python train.py --n_layer=10 --d_model=640 --n_head=10 --n_kv_head=10 --head_dim=64 --d_mlp=2560 --vocab_size=16384 --activation="gelu" --norm="layernorm" --norm_place="pre" --norm_eps=1e-05 --positions="rope" --rope_base=500000.0 --rope_fraction=0.25 --qk_norm=true --attn_scale=0.125 --bias="all" --tie_embeddings=false --parallel_block=true --init="orth" --init_std_qkv=0.0186 --init_std_o=0.0 --init_std_up=0.0186 --init_std_down=0.0 --optimizer="adamw" --lr=0.000699 --lr_mult_qkv=0.5 --beta1=0.9 --beta2=0.99 --lr_head=0.00567 --grad_clip=0.5 --warmup_steps=294 --schedule="cos" --final_lr_fraction=0.1 --batch_tokens=65536 --seq_len=2048 --doc_mask=false --train_tokens=477100000 --steps=7280 --dataset="wikipedia_en"
Each number is 128 + 32 x the weight over its row's rms, rounded and kept within 0 to 255. Layers, rows and columns count from 0. Numbers have three digits each. The size before them is the row's rms in percent of the matrix's.

# layer 4 attention key, 640x640, rms 0.0163, rows 17-63, columns 560-639
098:128099181145168090137146078120096150141124096180122148236170146114152062106112165159129090142165121095095135068156151096093120087184092097065164178127080131096076149126137082125138112140115160069103173098089128124132185113130142113075163143
106:104115057137108131124153113079140157123145112070130114125122086144100130108106119124156102141115064139113154159134148145124111121132136156115161104161142058121130143154125095154146113119116125116068115172151147179161150120134127138124154145
094:121140166104184158099128180156139121132145130135148127129058139107099075120056166166107117127062099150141080166158186134161138123119129107172096116074154108170155193143166142143122126146127117138145101107130104128079111107088120094120127075
110:125168150133118113154164129167084100133137122157150083081148123162101126147130109105136144079127135131142080137137064131136114164137078141122113137085121153149157165092135202189101115167153130084133090146115126144093110110112095096166103095
108:121110134127210092043114135156161120163166148107093100138153046110144159118136145069087084173161096153109173159119107104146086095109160130121187125167082145123150127177103085165170105083150107212129079123122128117159190152129151161077127148
098:133103219125137036142143131056100131128178084086156140176133153119180110102068115125121110077079157128065157068162099101104113079105101128062181120128100152114121140189185106101066126153105139171112158181147125102075142142126143146128202093
098:131158107146143131100093097136122126111157135176123141057153116096122156155082142192118137105135129165147140164116125130124064104142104114151079123116150141149172152085143138180146149180124142151128119155146112191041115172128177147114130133
094:116144150082122157073111113120122091131119126146112138119115163137152182156102070090188118168129072082103153117149128128136151169135100181121154143122086127103190106170083107104169138076133146141095093074103105170155132117135143183072188097
108:120142089158164121158112129147135121148155141149066136089209104122115131074075149146110117152159107096104131092160092101130112051146183122066108162118106109122089111130094108147169124136144119132173152092147080171142184092129153168093149173
107:127108139173080165115164168162135163141137143151155124131106136067145100118108153150179118134077125150079106132079144135123158111135123170141091179118159204140102139163150152140085119182088179112108139181157140130121122115124132156132107094
090:138164070084112125124102142064173136122185125130097120050106123145084114163096124120146126128143140121146145119151155148126146177111167141089148075128116065082102123156125109153127111138112198123163082126134170117163148107190197089199218104
099:102121171132126104095241150098132149080139162137157144076127167094172066075111126147135131121100113103069108185148193103099132116169070091190117149117101155200079154138113080137082077129087136187148102168122088138199080103147170176170156127
112:158121134109113105137124116127110137171105120116131104099200165125131109152132104154193166123123097147125064093162087188109137114114097137083058100094150137116116032103113149108121130170138128098100134075127122143097112137139115172117108163
108:170137068143081141111089053177153099122115119135123088155132114178127117178145100095138162125125133119155114165087163106127143084162123110114106147135101138092107078130120097124114175157138147161096120103127137097137138069105154148117143147
091:087168112135130151148138109182130097113097156146135149136059146161120134126145142139131115185088152112160118173119167124163112178125210124102056138117148139098128139137116141155144123178203098096179140152099097133163134112123116156187072137
105:134107092181112102123159136155061099143066127165128145111181161129098085119087122105184165141139109119152088171125113115158144154137157146124082124136134185151152080110116151147164040147151167118124153128101124131112115191094077158133105150
102:127159086088149170167084124121111146111099133160137121178087124066117135134129114183129150119159100141198157108141113141175137155140111099138097131128106139147162160067133124143163187111126163101160154127164090160098107170163155145103115148
097:187129129109142174153127097188084097141094101109160098154146103164087071193102072105076145126174103125139150124108151131103148166063191123144138139093155172018103139123182118094116114131091142118145181084159168090123118102162088173197187090
101:149120045170114039091138084145168150118135110120105134147142137151097128173081137117188117150144141151145117127122116152108120137175139085114097131143122162177148125095107130119170095102192119103118130148171140099172138115117079061155106081
107:143109163153182127154102101117156127161150117020125139117133173103142126134118109190213089133122095137131130081130109132146108133238124102165161138146135135129122136130150157136107168146151172104149100124173084131117087156120126136149091162
110:118114161129130128132148161099127145135140149081081162119146099052131155093113087155138118139138078155123213147129125068148140069122136136085133166126071090058119138116089128125161111136008120161124114119101138164147165125147167141142097107
099:095073200112134121148095120161104192107131086162123106159156190108204112128141087130129190128113071164106122057137118155162126189139057118108087123105155143147112096103115168131058123142100125175104083143165080110099061166120101095135115096
115:115125153096139115123135136085127154131148117108111124147101134118109131063128102129085053120159104084119188088175155145095070152127156152134212105152141063129186152157124094039166163078144088107114184143094171113102180110160112154109125148
095:107109120196152114112158148124133169148124189183101075158052128043153107069152109166136109130101145123028135158122141183115088114113079125157152157064130109186072143191099146130103113119071106159161111143124110098111065108144174210059110138
101:114164144074200085060103114126100159127167128085135250120101096125139115082106104141119093160140134115160126170158095097075052079124133130086104186112084144091138175164061051102206147159099082146133131078136138104107185165113179119045145127
101:141131152104031128134067112125171131166143097158134098098106128153110146147107137061145125141095122114121161093151149180141174111101139156152143118173096062132151142170135148107205106159130132096107094139084174170170105140127125117148136145
099:217151122130084088127110166127120066120132115140081074088166167140142087095150115100171164153092124220181122079134122127157154086130109111104140089113129104114172107079084098148124078104135202153186143090104099103170092150031129184122172199
099:097145103176122111121107163114039117068104164163113155128156126125142132152149156128112120094166175170114106054109114130139159112098112102113144139100140181142181174084190108156076092152152164135155137176149128162092129130071098152106126133
101:127140088206095124161107153107132061124155125153101083144138119127123143142159097088146132165160125105138108101114081144178156101128181128146154185110171070097154146124107144130125129134096136105127144153159135154108113140101150140113205110
109:136158218105153173134137093109163157102179161045120127154052129131103093100132085214105047093095160099137139106145151143093145143171132154140149145107103146151131195152135117137138190095084109106116097102121129154105149108164161115115144153
098:164179068107099071126120100156168082162133168062145155143103100189077152091094126107103093166080131129130141183081111128106153133139164120136126061168109166170159182062116131160141115114132126153100162124056149147133163148165153160124078121
110:123146063100128109105196123085112127126129064202136131107127142171053077143065135157121075136144134126140106090114121150102102129074123122128163086097189136056179081126127095102111108139255171115140149109119103070114167117092121123162116141
101:110151160159122151135125114141146138103131139116167104142158164182196161143131108148137161069152149133153081046110096097118178129166100115168149113130135136117092086141126132190118087139106101117137137092147161105123131138137144150117085122
104:113092127094150120111108179092118160111161155100157173154115146167178152057119148104129089114119143115101109129114135078101157167056143138098124121128167134134097123157170092126119120108146122141112126174135122102151177093160127111243177117
098:138074118141102089137140166095131136148156097117171125102149100170122099139072116094182113165059129131111090068140113122102160116112093150068118111093148110119167041164084081109114137199161148066147080105136168177110122141069149161150189122
111:128204171093152134165137131134171107135142150112143123083129085122139122159182102202139127064148099104112110139101146173166180125190063119135121144064126094100166167149093145128120213134094107182137124099097141210094129139154165137041111159
095:112100134201134172192113142151084123106184182165125089087113125093082123160156158107186210156138107167089125101085083130196079063119092141123129131175124159159164059127109192162089108125170186113137155077097062119169130118101136135121041146
097:147137193100120138083154132109159120117174156140146122141077108110146071184117175186089153089097165093172143112119162144143147194174164108139139143083136134097080129096122147122187101107033208109133138100110138122155124136124124126178203178
105:196174144095179175143081179148077119093126117150142089133091106133109166177132141076110112085089203113153085095131116093134108185077176156146126103137160105160111143116133123147142146131197134118106103121119170099173142128124136131128140114
100:154093146123105179180105132070116153133131122093105110138042184138154129154132152131129162107157113096153147123173132189151133120137115111156155137160074077116107161104078146103157128141106186109145110113103109126123129112125087132169148126
100:126144150099119117175162112076104138094098108126142096127161139196135079111197149087137115074143134106128134085120134142135089155113126099103139123145110147135139096110155143124086159129143149068106162125128157146132130134116077154148191219
107:134065167161137155098148126117123111106129107074133089143138135063118090165089079150162110098127095140109079087149120091144212136211115148157132181101141184111118064107202143121080134105105213142109139148218091165106117125085126158139115087
103:170086129116119185224104102115128114118105139125107130121135166095147119115169122117120155116187111134101144094121101158148108135150112148104080157139125095112154113121134159101129109166133150098103096091154129143089154110122116100163192220
101:151167103140158107170164123141104109118160151120157087192056091126123079091140105133112165115112187154096142059155125141165093161038146178123131140173125087161161133158101135116086181084117145150143101087137144051148116098159164159099185147
108:130116120188077186116129107145075127123091129191150136068140178187139117168115138133161159110121152145146080158119124152133153144123137090142102121131133149145141090117118167166126081100128120136125087160094139134132049134144127100133089138
094:079125124164152184130128150127115153141190121143174152101162112141174150123169117199111116148157107105158111194065102160136122107153146106184148129162089138161166140101195165172121110181118112080137135144135068132091124162093128062056085131
102:142078114026138145153055136111144112109129096079097134193132122108120163074120099180125115100111123145137163084175137109144084126186113112137070159104138115119144098214145119130097172101126129092089054108142093151121188165120160143100196170
# layer 4 attention query, 640x640, rms 0.0171, rows 18-63, columns 560-639
098:152100119177090077087129106099174137179138108128111090124093150149101090102115135135131117163104121168084202099126079142171081099142125117150158185125093162155199204132140098113139179134132133135052099147143055118116186171139138162130167140
091:130122199111091138111116032148152156145136103120121119069059123084108142141192151132132106110104137159105201126101115122093161156127136146132106164131174126121106156116138172140191118102108144134132132195084142114150093164110152108167082130
096:103117175105104142102159081180140051104102102160108147105222185198139071088130127103125135143122115121084100114112131100133122149139112170107134070162146049120127095132106053087109129153141153178083110140115132047128158111119117108162182147
094:084146120086163080075141123118047156111116146139104135204162102099109149197108107168119162097126143150079071110136123151096110078125137157130138100087128153107161109193157114140078131112111190076115126107105108070118146157175091102085153107
099:099113096163117092175097098079193146188111147135179137101107129169104183067156130194141168140139146097140186165113109119176137126135124060104124202113167112195165144102096113107200145047113084097124121132166087153125125122212164116109123175
100:165179126150084121105111100102110110114132130158115070125155100122110152122169146097121129106098145132154117179052150083151088130125122176178132095073185131127174087092118210126129134103111202130170129163158126143156123137098101080145135132
098:169125122079113143187103074134117122108080135181133113183077079089137166107158134101128131116114153167114107134144138105159142090099124099109092112091073101119163142096070149121150108208114107123058110138120104147144180126133129120143109139
101:116151123139193141089083184162143234157124178114141146126093126101159166094115093094128087122155132098160191215110150092152086085098163099151133164119145196180164168147172093179142149146112106129116117162137117135057084124162160132121128150
096:169127132183130160132109134109108154109113097097132131069128140137106135113133121110097119111153185110139135112197061090102202130133135156135107159115141101129111131102174175104132138076079100166121142160154128157158133119143099114154111089
092:118086110143187168144122139133167079087119144124172112094124142105130120096138065109130080135114136148126147078149109083137041144137132180147124132152173142144193117119165131144169164094186137173071161164175186106159165133162117160132150136
097:046110151054194120165135124116079130160150112133180137072108126159141102123124083074099131127148132090143115076065167133027086153113092105155114166153129188093215153092110091102141154133147098129126106146120101094109174136149144145129153114
098:127068190117062128144153067147176085112117166166066117174139156135096102156147125136130179105134105135181107143098115100192182153132074179090163122101169120104147102132142125114129130208122090132054109083116152099116111124148168134087110177
104:120114105139114073136175134147136101143105121086106100148153121122093169112146153089178184095181078138176187093143127065215105167088065135127157139123143143140164136088111091077116129104166110183114147115140114163118137192133079160149129163
107:094096151173176187085084141132147159105088070101101145154148102061077060178079153087117123123149134143118118130140137104055143096110185128143159089086114101175140170139078172176155129136121145117123104151045204154156082119128131070147174128
099:143119088129088129113112102135140112147112098073149084100107105161152143172161148087126137056170097082150144144166149066135109117073154103124091114149131140134110174143162156142120105153162155117108153105109121109085119115114090099173068117
097:196192140179092111100131112085061046104154127154125079098153095121137161163164055123109164147098175088167084161081179077106158109105161092117082125107072088132116120141129144111044159119096108137171132135152110140124110109142097069137068086
099:105109157107111139142096122170160166109191132103109093166114182114149130184124147177139124063099098038141129144140058115155096124154101128100174157218107090146194090210048125106097176192151228115161073095153073092162121095137144179160109182
095:176142099122036170097108062210148127165162086121160124160186136108129205173124187152091139064192074124081139159147100075140112177108124130156126184148162112120138123106159134151077123179196165090141225123128170106179106130127125134037086111
101:099130150150088097145097116141126096100148149150139118104169141191127112071145106120084108142155116161180143041119207123112119084117088147134095122103149132135134058088083041012122116099135131179079097130125113122136148125148139145081130079
099:116120150065167145104076086059136168131090098118120181102128141142163131110109093137087052155130162114087113106146118143113088137161146101170083177114106110119050141153085154160111115112098137136109126169138083140098157105171156147137158136
091:151143168151058141162133078112118167128122146148185090099077075184153134183136164169110104103118110054152160121147108114130201193175102132152128155132127177158104144087119076062119057131091118094137125147157119149139103066086158127127091110
111:120114067139165117195163098068155077150188139075114113122173114163111127116131097135137098142109155097139150121140105089123084045090143049119146097121161119199100187152109099136164192112141160174118099162135089115150179131155169089076151114
093:140147157136108108160136143101153091091152119080143154069125078167128179142138088103139120130144139119136094125114189098105166026134108096101091136159090126158163099140173092111137187120122089106089120133094100169103158122171134086113145115
090:112115160062139118138111072104148097145031123128060117162119149113138165134090118108122161146111183103135111122126172048140173130183145116133071141112090118111115147155120168212088152189152203096160070115096160112160066158150146113122144116
103:098084139135135179106075149151183166143140123137088113140145109131134107113112145166126124139136153144059132175185124081217095075220193101163161120112124113129117113104126115140167096130132146094074116176134120108150129138169143107132165183
088:140082096181123179176103101159105138066107126106186068144160144190126159109157143103127152123139055075140157168161132172175187097115115136189102137135088124201102205109133128081119136138117115138139103124155110144118103111113134117119082193
093:121154160169092100143094110101155116150116092040128111153128083129089172083133163153116128130130108111127186160112130109089136156104098151102142138123075140133114125120115212126106076097123082150105131076112122197136111137127120086117143148
100:159119075086135160094147206163154163098125144136124150097151193131185115156135095131168094171095156076130114119160143110098095131169224148108078095142118105107098083119140121127112118130117153156140151144100098141133123135114090127140111115
107:114121201076179088152136107123170052158158125166055112068165104119101192105091078163075107126165119145131128103102114076160108169141156147127206143178151079114100123155147198117164160109141103142094112103122111160129189160123148100086111121
098:173086097142088114065075129054084139183106120133082094100166099164149096129167130132109090095187090166163170138072131144194095131083154175151109128136102101122127124132147140160107087155245177148121161094140107107126094117105141118088110140
103:117120089145164104131098115198147090138136125115127112179117153128113059077142138100149180101178108085167082153093097075139084134198108099164149193200147145138136147085151148147174143093111091117088168156099162087146114095143117154128118096
101:131095131081149066133159148139167080157113107179145092091132129103145099158100142122186116118142091125138040148025153208171119171140186146112102137126173141069117043112112151078176144195138185144146155120144115118077158100123091112160153156
097:098103148117200121181153143158186144140116105170165147111085136161142126109119111125073113148124123152127176093117113195143083153089163084112128130191132151126168143100107155150167167123147094106063095121135108081156156146119109176079152090
091:112163070142153118121052099151148175118144152108078199129090142093135126111166119191151143186096088185134201185126111118169151131193176116122103171164122141154089094088095164155096136126077135125133105080137183096055099150154132129066093161
100:167135135082148139136146124106087068081107108167172185080184145166079137073150131088129128164097108149145108101079052087159161172088147188113086053101105056084123118082135132069106114184127094147139113121170130178118114124128146152139076139
114:184080117163130110089172158154185092168104117112131080095134118090132091081146132109166141092108118120098123172139135115079103133142113133137139100103146166120144135193179119141122113077155128165122130143164109092097099089110083179109185108
098:136106121079170177181115195139132156127138117105129138154143138058080141186186069086167116116091138111127135146136125126081176124119163113125148084127164162121123108158085145127137151116117193090152042139170164146177122155131101094159122155
096:139086128111141135060133086117080116080156115043112133146150114045109140192118080138140157172127124155087129118093113099089084132096163115134145121090190177140156099142108093121190171072118216104132192133103162078124139154169078152081121084
094:194088158117206128158137083102122067111143149176169111136112198126101145182176132107120177152150148131162149140206131149176217146186111083080187152150087114077140161112138122125179120143132148127141150160159159143118144131116153185169132130
100:113139111150135136187139218171119081162163144141125172142136138116131122076104128080160101127114102095121110153177123111119158123141149092078119134161139209125111125072188096072142147109113066146094076126105122094104153154161112087130116114
108:202143126174129064135155133113090116150176096140155079124118118171126128089108198088172151093102165115160109068116188107051122161085090203146083142151087082147129098126121134102177082119134066147131149107124105070169076105125058126156094096
129:146138153160155132125118121153128170132102138147153126095151183142156149122149094135112153084125154086175105180192091139148178081176152108137135119103121146074092164144129150161124130115118136080100116127128145100107111133175147171108095140
097:116084127153169181169135148151101102080137136130121110144087072095132131145128112142138107157072127102083180146188143182169192130150134083081172127107143141140181118118126138146188192090120147122152107173135117171143097180145167134061104139
120:144105111182110136095164171135106091105118098139158129161144121178146106154127181093146119125168144081100067127162155107151129121166080177107094095110183130101096130140154148101091096171176129147142181102143193117128097135104090151206155107
095:132126117133086106130109097155151111149094116128141119114122115125122084083121117123138097139144128120092096072099139101123119114138178157156157078166101096132140135080088127073158100098115123103130124125103103140131139113118079134174120122
091:118099208133162125103133146110231094160140171146101146096164099065156164127142105207151072102063161105142103143109112115105124092143160135130194050124152131120078106115137120157132163150098136149167094119110174212113108151086123099108107157
# layer 4 attention value, 640x640, rms 0.019, rows 0-39, columns 560-639
087:146056165125130111102130072056223137137064150098100055133120155120089062146144104126102074119058148128033142110069113171117114058104149178134081092081141141159099143112119143150100082167107123169046128155119133147109122139127144145134211107
093:155118080101198134160125111128152192085134181136092110143115128075128108108119218151129104163148146152103060156103172071172146097149155095129135143139106086125210105123107081104129114095057158147167174137112095155093092146101126122127213112
104:100119101090106111176165084125171116153090101093104139125149144148136115102207116108153099168166118162098136092121125135121121140108150129176119169096103127185164143122114173136043133127132138194100106150163119144157177116117100114171151135
090:108176089162110068141119147134148121131068118106151142104096179172110108103125191120152151181107155072119139101123142120223102135085077113091113133115156119124204090147154134083155108114107130086089115111056111130080165150129155103131099139
089:133164097099111085119125109134156143127104117165148105082137132176089120128116113140157112108185105119105135134154112207189137139149206144124125119227108126087123107123144091092094123141173149163118123170161113145046128105125126129139123159
094:127134174137109103113087140129124146030092097142050164174113141171162084146164104155119115150128133115152147078107117120084140060112118135132106069086109100142108139146116093060133164139137168100138131104119162122124138177163118212127154103
094:050117110186136084223135171138133115151121155152137169169068136144123121112098175161142190114193088125069126126122125136167118114112141044100142201090127148104178100159109076127127119140219167111079106175112143128146135115148122112123115180
091:099137132181071154157154182182131142145112176092128167145165160149114123139132142100127115187099073107111094142121139159207095123142124110156174181150086191150152161160150072138149153133137143140136135155124115085147166111168126108133076154
084:133104117191131137140160056075143096094151138165148120158127114084134171144112151128162110172094146107090112167080144155143137131163214148149094119113129125100094127130156126158129129140082198138152099111124078151144143129136116103123135192
098:093128106165121181189120120074160170125115182177142122105100092131143149157049115131130155232041148197078133100134182105163062123121124129114126158131173173128128136127150134189093131145104160108084112126042124111079125150173184118135092162
090:211175149086155179108064206098152170114110173130152144141175138150123152106109155123153140161118112061141093155106100026135190166142111090131141185141126129119173123147131122130084107091134125139131135122056107095089099220099086141138136123
093:122126124127161070126161196092126070120103174087088166120071099144107163126118181087126139116135135131106099157174130101133147127064125082117153170125100144143201139179091086159179152131090083125123139141110111156142132115128138154128127118
092:147170144082126118140187101082111118166143214168146161138065135097169092106152071142140139070174125104110087108121180084084054131160141162132105187163133164167145049132099109101112152143126127148196212098135141130111086093156165075123152128
092:177145183098075099163164146083168075081128107128107182161155107151143149136130113130100150125142148135104155160077127125131075159120134094123150093129065099116129154110110122113177201117132154205148156157121147102165118095130088137148129136
091:158145122125163117078124090160096136183135093145133073129123107115124104158169113069098132132129115156085164131175146119137117162139179158116122133131170127077091117110151198066153128192152136110138150140135094137164168081143104153093204169
089:137145128119078079065178079109127114099138106134046130079177085147095091173172110140076105104093077130139124087111147152087113160157138170107096078101135155138102125120094048134167122164159127092150153133181136141082110145105141078118134173
090:145133161110143183095078099124161106163136158141163153023180070140154074149131119102124134125141145192112101135130126089169129072110140169169097118094145035140118156129116138132128114145112138092121089085110156105068061074122149121120126161
098:195169201018117110094137098063175113043095134122127172154153180129150107144102067107098093121087150143139062089109138053077089067102076147113157096155138145087076156126136119134162126147121113202135140065112105097142063139102105115098145138
094:109137198080104143141136190085141104101090145131138075087175111166118114178183092076155178178175115155134140132105149120207107145111148114103109137108089090136169159090102168111075109131171141113096116102096105137140152113131122065100149130
091:072101185126095090145094115159111115144118115134133128102096160141092149122137134129104120086202131078160125114196092220097161072125116078078139066112135133116114106133117144080068122155151126083109182135154089136096106157136142123070108134
089:149143116105161176122127143127165137086117147104109111173160161139117118134101058148091126163204180152143055147130166099129108098109049155155141128045112084106127145083159126123115144117164140086123148071109130166081112135116093144077171107
094:131169194165123216115092113197154165151128182138115152159113141102110142134128122108134133116189125138137142058155143093095053095125157140123099170083148171097145172161151180157150138148075120125129116195132102119091098138102124098160123147
085:056118112191142127108232110133139115086126202076114175117125115112113092126151162141090131077127105121122138119097122179137106124190140153144144190121116162119122144132142112155079114123154156133104093185148150090125118119114172112150150139
093:165072116033153169151150151072108113125099129129116138083170150096162097127121107120109134108122108185090152116058128087106062119135109175159134115129165167159088130135216091129070166138130039156127127085134140136120138084112170159157134173
092:138166165070143164134119169149130124086085187145105167132123099101148087097055202170158140146151092086131119153076122072070109134078099132159138127144165151117167122101186116121132097076096132114163205104076116124071108138091116075147106100
099:061187137095116161055121146155085109118159176149167194131135119137089198139136110189119172104129108108091076115126078176183108107172152144140111136104111148085154142128118087137209104095179126110148105154161130121151072107156115107154113129
089:191095179110098119093122159203113157126122130096134111099182135186089156121106132143129124152210088118140185108127119169107086146159169096120115161180095149127126122143123120156134077126187126125148118046093112101127131154151085083149034161
092:090153162093103115094141182091112093136157180134108152097215128154107154077151128096172131208119131075132104117170111145115098152099147179127158097147136169137115121112146130134145110148170148093078122112099116061131121147164174151147047146
092:189159168075147161162109157128151116155125148151117114096134097136113161104121106125154155094176096122121137141171154095165164083137094125128113163096199140123163154138099171120095094108136150185132122091088163173074095178088065122099075151
093:096120151162084199170182131152132186169120124150206198116122129085156162139046142162139130159163186106100084069146154124121130096180170125110138133084156089121138115101183160135159085084115141089108147174109105096133160101065105169140187149
092:131136094123140117100089166180104128102139070099092081089113148124111170124158160086121174117147126114146150121134164138095174151084113104070127164169110122139129130127119130087148092070117149130102132068167161121130133178173109106079129094
095:092091090177075186182132112167115166169156089112128144139090116102127065160110145116117142137121137147080108076159108116177158127149145202221126179089118101089139146163121103060162116130108131114098097191111125152153128098153133145094171112
094:200149156083086124112149143130162130132123123153156129118150138096114106108148105111129089082125159096159114116129115113105097116164098117056100083063130132143064144132138114142129160152100156235164100136138160087118122191086156097070202094
088:143195106163127143113082095177170115107133089109149117199060161165069143136088075120144179222158134116172119112132087093054149145093127124103084139173126101132119162127139119109147096105175124120174113170162130119157152130120124157086117100
092:098143120172104110097109103158134079175134126112168064111109149169130129160182116060105128134116106172148190092153137144105087160102112145114106179137097179149105106127132140159114135162126090127116117176193131074170146145134106106112132131
097:165214089110153144158137071161171164067126140098084158130156136081085059045119109180083104097154096124080089167071124186144129120240149123161124186127132106125150114116121119146146153083140141153146118162134105114047097111100105111138162092
092:204086092093123129100128077108118130077101128109094161184149113173148095114133088102140100100180154142185161144135113101080126136114110182094152030096141126112091153146150113140113128168146100129136159080149175153092077118116125184139140098
090:084078110157096116150156148087112137172089121124153181143113113198109203092116181101140141125111124141120113166133180094129130124161172149138154134117136165155155098081181074152108095090138136150155084148133082158149169145116164130205043121
086:078111112132143159097135132151096102107048119101146087143139095211108183115135143123138151145163197143160174075154109071145171131107095119083112136153137125077211117181112072118130166114117130110084109119172097107122132143169139095144127103
094:113114073213130102112121229203107156134139145095141176150140128140131190106126145129138159176104109102163180164137140114116191194175117043113095118169120148143145133111141141101126111105134162116148147175120065148142124149104117103133104103
# layer 4 attention output (transposed), 640x640, rms 0.0313, rows 0-39, columns 560-639
088:155138122172132126146142122145162157123141140143105112075124100108102134074133126117109122118142173115149168101127076123132140133071135127134183145130132155091099166114177180171161147167101173173128084159126141161092106166162127026208097087
096:131115116163145153127153122154107130111158179138135114111175113125129056134109125122202182113149118145116133153101159128133126105163152097120159138100103088084141099110087102111149117180132147139103139154128091082144111129073148115113150142
105:107106159128150128141156143082184205123124094133122138077144147065177173129170178072164139139120144153110144169125106127130200154088050106151157133139118106154184109110111101121074120124099123171136098119107142180114086166137089125124100133
088:162131121126101087137110134066141150145101129101104111122166149197156158184158161125151125136108210107123136122110135111125182148131044107066076083082153107035168127162135136056122088148129127132155133164148154142080127198129144157105129146
087:094122091130105134102092173074183139148125155114118194106135100173138167132096126147198167183108180091112140168098161121125145078095139114139127081101175082041081108174203177125094065156090107152189137098069147094102143186100153072093100133
096:130122175143137022134151104124104175090076067128100150082138178133111107122100142100129145095140138131116112121123072112137088123110062140160124130149094123161123194158067160131082165116132153116139086128131195091122134112196125161152091119
095:102109161110154069133173100094170124177104127122142088104111100125173121173140136192112096125097120165081141103129131126120143127149076149141125125116146129146133159132105130108167139102169096076142128163122102140146166116099123171116159178
092:143169155110148145077150156085083138159115107139132144168136159201168102114155113149095098136123168140112052114129151132123210153148047141157074129124101148133103151178147126085139121083166095140175122123122177134140126152171088212075140180
080:157077137129156060188129129160161167111101114108180149133077112087156120125121130119132143158159144170062221139123067134104120098161191115106129117167134109170154177106116163179129177110123126149066088090114135154091138066118154083139081148
104:167114151137168087133163129152194131122143114118163103131119186169108139140117119132075082119140173147102117118113094099092098081094077128138126130194129138128113133118160164092102173141119056145146129159095152137099132123108089147161092130
089:171072143135104083149207117117149201162127130164106154155162099146140054201164129130214144108126138095135083146080135146130144148170120146152131138152160081109163124100134075131131113100148121119165153136169125150163127165088121128147133151
088:138139137092154085109163117096126108190136087102118083138117122154153084172160115153129094144115169150152129100191158112107142164151081141146140109111112147210141158147106161124202143111164143104127093137150135128144123126170085163135139084
094:125182135115127131132166134089184173175174183135162081161137119123115108158137044162120078135115128109104076085136157117134142082114125194144092154142129162118062141128165204168148088157089113093121103139152124165133139092157100118162141153
098:159105132105096122147149132129163122111185101179136166178155158136155166104138110123130108149118100136156127079099099126127092126155084128117135124193100115141145143128115132107161142072051153138169082116117144112075184133180111116169144176
094:143070160141105106154124130139117118096077125164081143068132139176045147152129110129112134133095152096117139123154172145154094176102153130168137096120157117109042109140114106102147114111112155208170119091172116123145135067125139110143074126
089:120125141114143081096102099050125151108068159131134180164078150111127111052162100109171156145146076145185150157126132127129127091146145157114084149163095128196125199117158167143146113149092083121122111119083150129094149088189112110140125129
093:154153143172129116124142173128124157100080168106114092087063116119119075153095139103185129083158114086116153178173113085147134106034203100179136137153136155131067180097150133131094123126153156149118133166174119120087081136144169095213130101
102:212124128139123124143110072170076139108111157128124165118120139147093080143103109134150151078161111108150102120108121065159102129123171098141168144173119131159105138103057129175130166151164094126146132120111132090133113159143195105167101135
093:146076170141142095147145155137181169100092113112087131106104180150136119160130184066130106130121117086084151122134114099119130112112069130187123140102164131102133108112141087109113142048148149180141119127131129181160099105154151183142079122
096:069155129113117063135119148144111121115101133144119129100084120163126193165111115048206125147152124101142102132148149116105111118120089174098105150091134082110167126159125110137098079128167130121146151111122143131140100062143100147138100112
094:143157131155069197088122194158122112079145161126134114108162153152161128126094148112152101145153138144110080157088159100164085118098185115137152129117117107056100106159087106135049135098083111117128167167096129086067094156099180150072159109
094:151174163133136187173121165146080132156132178179082132175129151152130076156133119145129114068111126098103094126138193084115157135052136127122106146127138156055067163135125126151145068165169100121165142120199126100138139176155161095169127130
083:114157120110157209172104080077132141144112142134121165237155115077178120108131086186129135130099111137131187129170117054093174133154119110107118167178133176108111122098121186119173126139134070097109099116141104174137202168154122115198115154
096:178146122156115117199112197183110144090164169101151143083122143133121130099104131145146111162121154143093094164109104104124068097116153155170128134169126200137081142080125162161091138143081122113078120087090102132112098086068150092153097095
092:177114136129078143127131136129112152186153155155109102193133111158160026198169137169162125126125091097155097169135154128183133161152197149157081121176132131125091097078158126128130099096144114103138179126179114093130106196105120115163165122
101:154138139109112029175077130085138111164108163133166126162102141165175096117147121200164125181108106089113131107115141138121121118131095129038079126148154169112081182106181140104165061111120103089106117117159124098142148139120196120177108160
091:149144126163134096078139165121115147129074158151091117109125140234141167090168157062112137142128107062110131147120202108109155145116093142157059152095164171095142124143160062108115065101129159175183128076130136075137082133161092133138098114
097:105111152078156184147106114107131145180051157129140168164116174164131134163147127120102096110112133128115120078162129074147222137137098126146087128071153131135100061139155135086129129078166128150151093116172104123178121146164103109118104113
092:118094144152080117129162184120117129158110174157110119115134144181166104205160160130232112112111104085116127161134189090106132146117182126177131115147147123084111104126181071155135056114182134133160187158187114108148133151097111089195146117
097:094130176128170110216140105118109171110054116118164138123135118122140087150100148160054131112132137108070131097126100084134138126128171079090130155163157085134133136114105124092081175103192110156110140131180089111169140122077154124095083144
091:104143089133128128050101125086183142144132122108079094132123097118109192166160158050123150092099128117135140161150125132103125129140074112141115110066138047136173131188109073126155092132145194117163169139128146114134162083132121174048158098
096:079131138186154136206058090091149124105161166132152082106161137101165107105129134166107133126121121142079168183152132119154122113113134032087134145101148112198165161137069171095145109166155141112092083122112113093150153132122190152115122129
101:123162132135094161121171143120122178154122149147212108128102148087127158119139069099223158087170093167188072115170100136073103076146160124030133176120084156082122137156159136143101107178116095132121129136127100144086149104121114138146164137
089:127134120134130049123072115128188146169087129129083120092026098131109160125118128132058113107163129149103201167118070178108138164055137082162122126116141118127156153068123076118186095166154147118140096156111152129068153092158204138116112161
094:158190121095159143116079182138078096157092143138075126170098121137119194084170081087063088153120156179188135081155167180110191191090108115130113146103120199152133131131147113134174118104119146148114092110195145151111137155234108119111119093
103:110172133158116178159162119101174150128200194180158127119214134063159112106137143109154178143106127119103128183088119107133161095142142125085104124126139051060141107136095148154105094177080092117143124137115094124117131196105117113139144156
094:154123111080104091075168172121113135061137146133113157098105133114112135149138082145143129147127135095138104150070135116152116145103174132066163102118178132123118110165083199192067187140066146156118151137048146076092095147154122147200129101
091:127064104087125091139151029136150116217124073115099122186149101130154112152150139204096172109112096156156135175144101129155158127166066107177117092156137149148142136067118111113158166091141108073125134096082114166166117121085091155111144169
085:113111063156091089123181094107133102161144064133116056126132168115125139190148154145175168091108136139152099122143198153132160158147044124164113135102141089091144102124101060104128090147110140103215135155094128124154087136129147169055121177
091:123126098104126000102108136107112100214132074106123137177121111179143143140206111121094119130148109137121161101134118150098151179123043131117105121141113082193216148110162100130129099146160142114138115121150149132108124112098095178096124140